{"d_mlp": 896, "vocab_size": 586, "attn_scale": 0.125, "parallel_block": false, "init_std_qkv": 0.0334, "init_std_o": 0.00748}
Each number is 128 + 24 x the weight over its row's rms, rounded and kept within 0 to 255. Layers, rows and columns count from 0. Numbers have three digits each. The size before them is the row's rms in percent of the matrix's.

# up: layer 5 MLP up, 896x224, rms 0.143, rows 88-140, columns 56-111
# down: layer 5 MLP down (transposed), 896x224, rms 0.146, rows 88-139, columns 56-111
up88 093:106139083126136106143084130171118133126135095201095121110136135132120107141125177152105147108099131109149113100141127088122107112143110150113158134132170132172124153165
down88 092:096083123139171123121112121136150129141112171125144179119120119118148117100140118162130130130132103142120151108103110082142086137113121153107150141133173146100128118150
up89 094:102151157176119143157093122169136142172106131123149123118140124133164153168153113154114143130120126116123084155146128144142125124115198144104102110121153129176114116160
down89 094:136117150079134155146177141156121144152133119120112126165134107130152114135144085133114142142139103156103064109139159105086159104122157104120206156144156117125100179149
up90 095:125179137118109103144132145153109167093128163146140086139115113137120147151143106104137102136089158149128128145089119122166113116131135170144134150157149133114142143111
down90 094:102106119099109111121131113121097118124106134114157189116099162130146132109136119114187139099104127115076144129139108122123120147144160126129088115143091174212137135110
up91 102:104121190130141105128141126156102104146169137115125093145120136152134121116162136110121116145134125127107149107133089105146169130166134135146133128123085097122120142134
down91 086:164107149110130186146141092146145176108092116130122147081082170111102176136122113151101156099114109128148104198112169170162117129106143139126121136163138136142135082149
up92 100:125126127129064125073124145153143132100114120162201162119100153135126161100105165098090094106128140144100143137112091128077130150131138091147195134116155148126117112119
down92 113:119087144143087095147129165115093165115081090118153147116110107114118147101139113050113098099139111128111176168150136109140132176102135093102145150102168144143132142118
up93 103:132132082129178174111140147095124120135169160117134133078119086143126136101149135123144117120135142149176133115090112131142117128134174120148144121143091171112129137130
down93 102:130123138112131113159148132127132139149116122105150112110152164131103149089156128102131146118123140160138122115119117071164157089138107147161123129166131171083155103141
up94 106:152120164152134145163148137121091113134113140178095109116143155165154122090137120109105101113123120118094168110131121149164097106144129098159122139112156121074108137123
down94 098:109107140112135119130104176132184127136145157144149132139113132132123133119101140141155147133118132194146143100126131098125145105156092135080143123184079111173159106120
up95 096:121155148097087105130106141159142136184089167121101095148125164165164122131107110063118117146161144160122127137113119123120133139117118120100130143133146090177105127142
down95 093:136104150099099114134144095132140122119141081109111128133133181117136157134108146097161128137097141114132126171136107117151143195127140117151120136129146153115139080127
up96 099:166100116131113129135165162114165134156159112141103104182118132148132107137161116071130131127139131106140143123141105120144113113127117099090133120137068145136104113124
down96 100:127140148091120108156094103175068145129103124148162114105098113120064107105084091136135114105077134168136099113110124138104131174109090148150164126112153142155179127104
up97 093:123118164113126120131117160136142110152137140120146078074130147121117149126140077171087092154107135090124139158119172122123135115098099139123134134172154090169105091127
down97 098:067119102116113196154131084126147110040122131134094146121094158141135087095143130186088123111177149162144128148115118137110116126138084089144117139068135107157122157118
up98 096:146120153108100141104134091132095158134115119130124128105121163135131139162129105123142110166082146109099051105161085119102102138137120136129109135104188122101132151187
down98 093:140133117125131161118097109157112113147135107139151150105122113145124159147132142133115121138157147095123089114100096129130122141153173164152128140126116113174113107112
up99 097:077136119136138135157189154128141121092145157122167138101051161153142153178148116105163090101181101152157156118102106133093155119126102151141079129114154128129074150126
down99 092:134122104123126089093117085092106136126107080120136134162148092183110115115106144146098111118084155139110120116106121145129128071148102124110175125084105120151104150123
up100 092:127133112103110149130122117118084169128106166100081117110147138167122110060124113088128135125175141115104122142143153156149138150111126137116105161108142131133129092158
down100 092:180138131129120133112122116132165126099132158151116116146119108088143111116142102099169080113159163107133103141150132157124101155104091129103109135143080163111105109117
up101 106:134167119103088111121150141109100140117139146086122116142157128141177132131108106113147070155121075144146123117105140114150137151094152115100120109107109132121134140145
down101 101:130094119102108137129132144113114145151167132095105111174135127088096135153159177138112152088153123110114131148123111142108143122119129121127151089127121131109120213117
up102 098:121145121135082142155110102120145123112152131113169116103092204149128122129131160112132138104094084141147133166126134116111161093154146138158126132132161133135089127144
down102 093:134098119100120123176146108163128144102124123106162112138143098139122126132091133175143098155151151114133147113112064137115123157151069134099128100142103135096178137148
up103 092:105137122137118091157128139099175157138143147134156145058136126088149127122107145083138131130102102132103152115110130147165110107151125133129151104108082128141119143162
down103 091:105118134128120155141121115124165102134153094096129102151128128135132095141139124096125122105121136114122089119166141135128108097125061145063114128138133097105117106116
up104 109:142145104152120137171128125148104124078141185113134120138113136131090160136106149127100115114085088143089122125125095131118105148106145146129117088141132060124101120097
down104 111:162173147108126133140159159115156132130147131078108063141129121074117113148143092143118103156141138099146129127125088162132117150113101128142124189105172152160139128153
up105 095:128131138107121105154117112145149167160093151122140108107101154144108141134133159109156125162100116130103098157093124125109143108122161135127113136151127128146135108132
down105 099:108114108132122083128152148108118127149096131148151091097119121098137109116131093138162145120151117125109156134152112130114142116088112126144151127145130179095094116164
up106 103:104125147132144123130125134149095132141127111114142107141164156152125143122130122146144111108092099109108151124123111144124166122107112110146123116151121141130142118127
down106 107:147142116111081148110140099118086147104147144147065119139164133129127137114120138130100137111156173114121122096119124105096139112165135138091124136119153120116098137089
up107 092:162084139136141139153130141120136128134105114137124124167127127168123164084087123123155147116114126134121149122169147117102194141117110153108094157149104125105145141164
down107 095:088105139129092103133137133132165135132160115139068132119157113157145103143115111151066095147102127099139136115163116140183110141151115080131062134094148118156147137091
up108 099:102130145162073160121147105139116117115146113109133162160141119148181139143148174141151137110162133149111133192104133152116120132101162121146122100122120152133121132127
down108 100:129098127112102165135101115150179125139104129106132155133141162127150108171158130099124110120106117129131153119115103075132139117143137140110125110170118073116145131122
up109 097:117109109127127124129100100080082093126159148107090077138138148106148147083113086118141112114145119099154105140118123144117148132110144100150161182146157110100118104137
down109 101:165114105128141153128074103121119066133086196121108164132135088138140125115124129157126087158118156116111121131134133157119174099101120145106126138102122159142149143159
up110 100:132163113128137118136149151126116123138131124116136145158110142099155163130097151117130166159109129125131130121165118168137158120155093153121099127101155162119115167151
down110 085:142109126140125133116102096169067123148112112081165114081156117163122136136134141157121153089145145156062155125113122096161159121136126147114156143149101101170184144162
up111 105:155110176112154175092142165151115071107130177161118126153131117191156140126145128133164103093146141121156130116172116093172121138134147150122120132124138129128114100138
down111 111:139116109151142105165130141135140084174135085128121119089088113097092129122111105110124122098102119080125169097096131140127124066143158117098136107122128100106102136153
up112 109:074142161144105101123130134166156098126170150102117093114144178103169137079140134129105143109120148119121083136119133133145137125133127114107119121118165069141105131114
down112 113:124134129127171107130144098139129126162152154177117119153126100147149152098174144104141110155154181115149121149140107133128115125120114141117127185168133132109159142102
up113 099:125144114124158113151139128115134115153133121096109103153137153147123136089115117125139146113142138128135153119108115159141081131112103183134140103128088140082111123156
down113 098:094146145112125128129149118121143102115120100144134105059116080122113128130148128125121127126094145142094119104152130124087120100130137120125102142155138099168120132109
up114 094:113155094075149125115107135121143124107122119138121078103123107134143159161149106136160117132150162128192112126110168141141176111148120115182131138070121169115127094143
down114 090:149173131124151133176171115104108090152130103127146121139127135149105099141125123148103119109159135153143167155126135137133147085115084185118124143173098106118158128090
up115 103:105168081136113084134110122118141131174177133130093109085153115158171149076141144129106111112095127096096114095082145146150167104120103134115141105154135115174099159094
down115 100:110118128150113132124121097107147117101143116143164116120131108104136102141180146149085152165133187146124154128180109149092155163083111156142094116137125147127078065125
up116 093:097142124140128143158092133139151131164125129112133136115115079135118137116147114118080099137133121122137133119132091114145145156156142107134145101115139119141118130147
down116 093:117111115133166122118112144108129154101144100145152150146147161104140126109122148144168128169119132114145164120152094128139128177114156156120121075161128150071105123138
up117 100:092176098129122088139107126156114143107176135143100157087124118124127113163145159124125156114122123126130106121129112096164134109166123105152147078137157125147123125121
down117 102:133139120136127117108142163121077128172119118132153149162086094169144153118130140161133134122147116124156135153110115134110163145086127144123097158118136103135103128162
up118 102:111128152100139139116197164106131115114122161065151136142135117142133130137117129120141132193114094107114155142155153184137114122164096129157072130113147150148127118129
down118 093:139109104102104186147126135134093108102119156115149143142140151117124135128128101170119089084172156068145135143157092145151157113172147135147145132099139144157130146141
up119 103:129128145129130108117112157133122133071132105063149113137070090171121127158091178126176119134143096110131120119174166146138124117147111115138140126154136109115140104117
down119 104:183151089138100131174113142106109136148159125130163129118153079153104108123110110128126098127140102117156134156113123113091144106138120081118157131156141100099140136147
up120 099:125126107116154120059143134144126089125106171137130144116110159129134167108132140155100120141104146140178139126142125138105157146154145146133152118128123126143149088100
down120 098:083163114103119119120133127123064105133093135128092177109105110126127145104124118131182103092142124131121145158120133141143154133132134171110121119134148152105117132073
up121 092:128163129097126099138121132126077151167135111143121106110136147090141179152127108142132122151148120114113127130125145137095135159074102110086119116145134137120116118108
down121 103:131092138108141125134107113086160165163134112116102143125198160120106116146110184135119140132120089130125109107157117120119102110116129123068129129127148098128117127095
up122 095:141135133146132157096125118147143071105138139143159148146124121129121150127161167139150156155086115102117116100095170133133110130142142122128136068132151113129119132112
down122 095:120173114129126143139140120160134134103131159138115147145132163119155116133101122137125087081151183141126176146181133117169113147144078149139117087091101132120138113062
up123 099:141100139129084080116154130118117113103134147120084064161114164104144137097133116122128107152127138158099147153106123127139126115120151165137125122139109097145163124160
down123 101:128152151163112166139116105117124162125131096145137081160095129116137119099141150138155132139117139119098100107098138125142108064123129112146136143108138105121144162105
up124 103:156117152142082128147126146140065130126127143123109127105142130179108156128165138107131122094122141142166091086105169110121174111151177127138089147164115119105140143098
down124 092:098153091114152130115122123131163104124093139088085125141164142051122109156117095134140127130166098128065180102151127135140141100134096153107122113135116081147112120122
up125 105:106129123108127102100124122141127086117140135099129155186145127198078126155127189149147144123125103102167109104170129135124095057176142139139132143172126130134126144128
down125 105:140092131108138125119156120133128122109097091115152145108149112099103149118117124122112120144140096162106145140144150137108153159107111128160194111146110128167089112147
up126 106:131142172134141127119134125139129134125128100117143071138103142130115154161101173126162137125121124123142115136208153147127133118153134121108114126110161125163121109100
down126 113:117121129120160145131130104138134163122139158113131104152185107160138141082119142114161153158135107132111135126146125112095179100156116125132104121122133119159153131085
up127 097:145155148114140103131118134157121140130139086176117103151117133143110162148171136137097082165108115148113107128154141081114151146135121156153118119153115153153156109168
down127 101:128090129138158120116086147090135115137106144093128116114093159130096159134094134137113134182162052128136147135130116122109110157125100133104130081128155112079103153071
up128 103:100136138131125156136119138144111129124159102109172102177172146125113113121138114093157115119083114102142103137109099121122108118163073138077113141129159094161117143124
down128 098:128108150096084114124092104090124176122142141106100147148076088148122173151156117190130123119080119173073109167141151121120068094122149128152178085113107140135139116128
up129 101:146163109168145087159093127145128127123087117142162159129090103160148148145141153095105132122141124131142174128075176119125172106108113169157141125145127115150181121123
down129 102:140120108108108141096088134086121166139114137140137136139149142157141153140076168171126104132089128120130144106164140163105144091154090193157118130129133123100149105217
up130 098:135113104133157112102133152101077087121096133140122113145138159100131152126160110113172165069095149134135102126161139150116154129094093142141139142118128096110137112138
down130 098:084130131127088140116127095139142095112141146105121137148116153126156160125121119121152140103137138133130109120142133147174131148093153156136153074135088134164158118131
up131 109:099130124160126126135145139140110122160133138093088128154109124105141147067164150141106150136124145156145132138114128128135148120134181126121141164126145129142104076129
down131 103:125116150111149095125084088150160119156125133132091093102103166145140101143133158150158114122124133115104132098113119074108143140108079117152090112119116142110106143124
up132 100:171162135135127083165115111139168098087155115146109140149160153125096148084158145095118138108101106159128154104115124127135114169116114130143115129137134142098149107129
down132 108:061119152075071115142165151146130163112125136142099121151093119148162146143135106141178089138111080140108132091157121137110175134097185132139137126144116065147077141149
up133 097:198133125118135111123125135119109143135141083156104139092109111151134105090118083097124121113084070182109121159124159146124106161086091172153112136147126155156136126145
down133 103:082091131138127115143110090172076139097146108135146165125100075134119134124123138131119105156108151125143106164077118111133118186134138136155137105152132140124113176084
up134 103:134172128146129139158098115135121142116124142132136149135145112121159132164123158140148160162102122147130168145148110133145132173117137102086108154171144107173095164170
down134 103:146099128121091101112092133138127122132089084147107159140105097151089136109191131121111123119157143139120137119130099133150135116119133141119119105138116129145101131124
up135 099:134091108129124133140124089132124121168134162136065120115156124172125134112117131116114159177112128117102107129129135140116103151146161131145129127154153131087148117107
down135 102:117127159128151146109135109077156124124128147146166141162095138152161132106121135094147176138086078090114119152145131137153190096126097143106093131094126107087139147111
up136 113:128116132172149112128112127116082136138162101157125110126119087144126122143135079120138123123121126163151131150104147159134078079152093178112120141154124123101099146127
down136 111:110146175145159130148098129110153149137116106096103132133152132093122137146080117082141094109133137111131152088142162106120127144129157129126097152096120126142152094203
up137 099:162122134123152108142111144114147163122108130101177134138117126122120132138145105110091120163101127124119145119142165139119104168161115124119162168161174141130125126128
down137 097:160087159115116121119116115100133138142106092109115133129143112081132168167144105104158134133157103155148111114125117138107169145105169105118157087127122119098111113135
up138 100:121138114144125166163126162159131165143077101134104106130094103148129154129151086124180160175096132122155108141099108154106120098112104160138126142136119137124140150135
down138 093:118156133115156106128133101110106101104164132093175180114128141098099148160159108187080118099134150125129111135125103123154127106101089108127149096129159113138127129082
up139 096:120143121146124095115130162123155134112162132146128153096153116149113104140134106108099151170156104105147144140085148097151210098156107117120111135136158160136136107169
down139 100:117139119114145144150126107123137124123110146133135127100146102089137082135155119149118079117113152119096113106073113108104107105148152121119172099137105142161163139098
up140 107:125114120147137140163129111148122125107128131079118117115124121127140191106125147120140143144153116129156108126099137094131150134111146109129088137147081120124159128143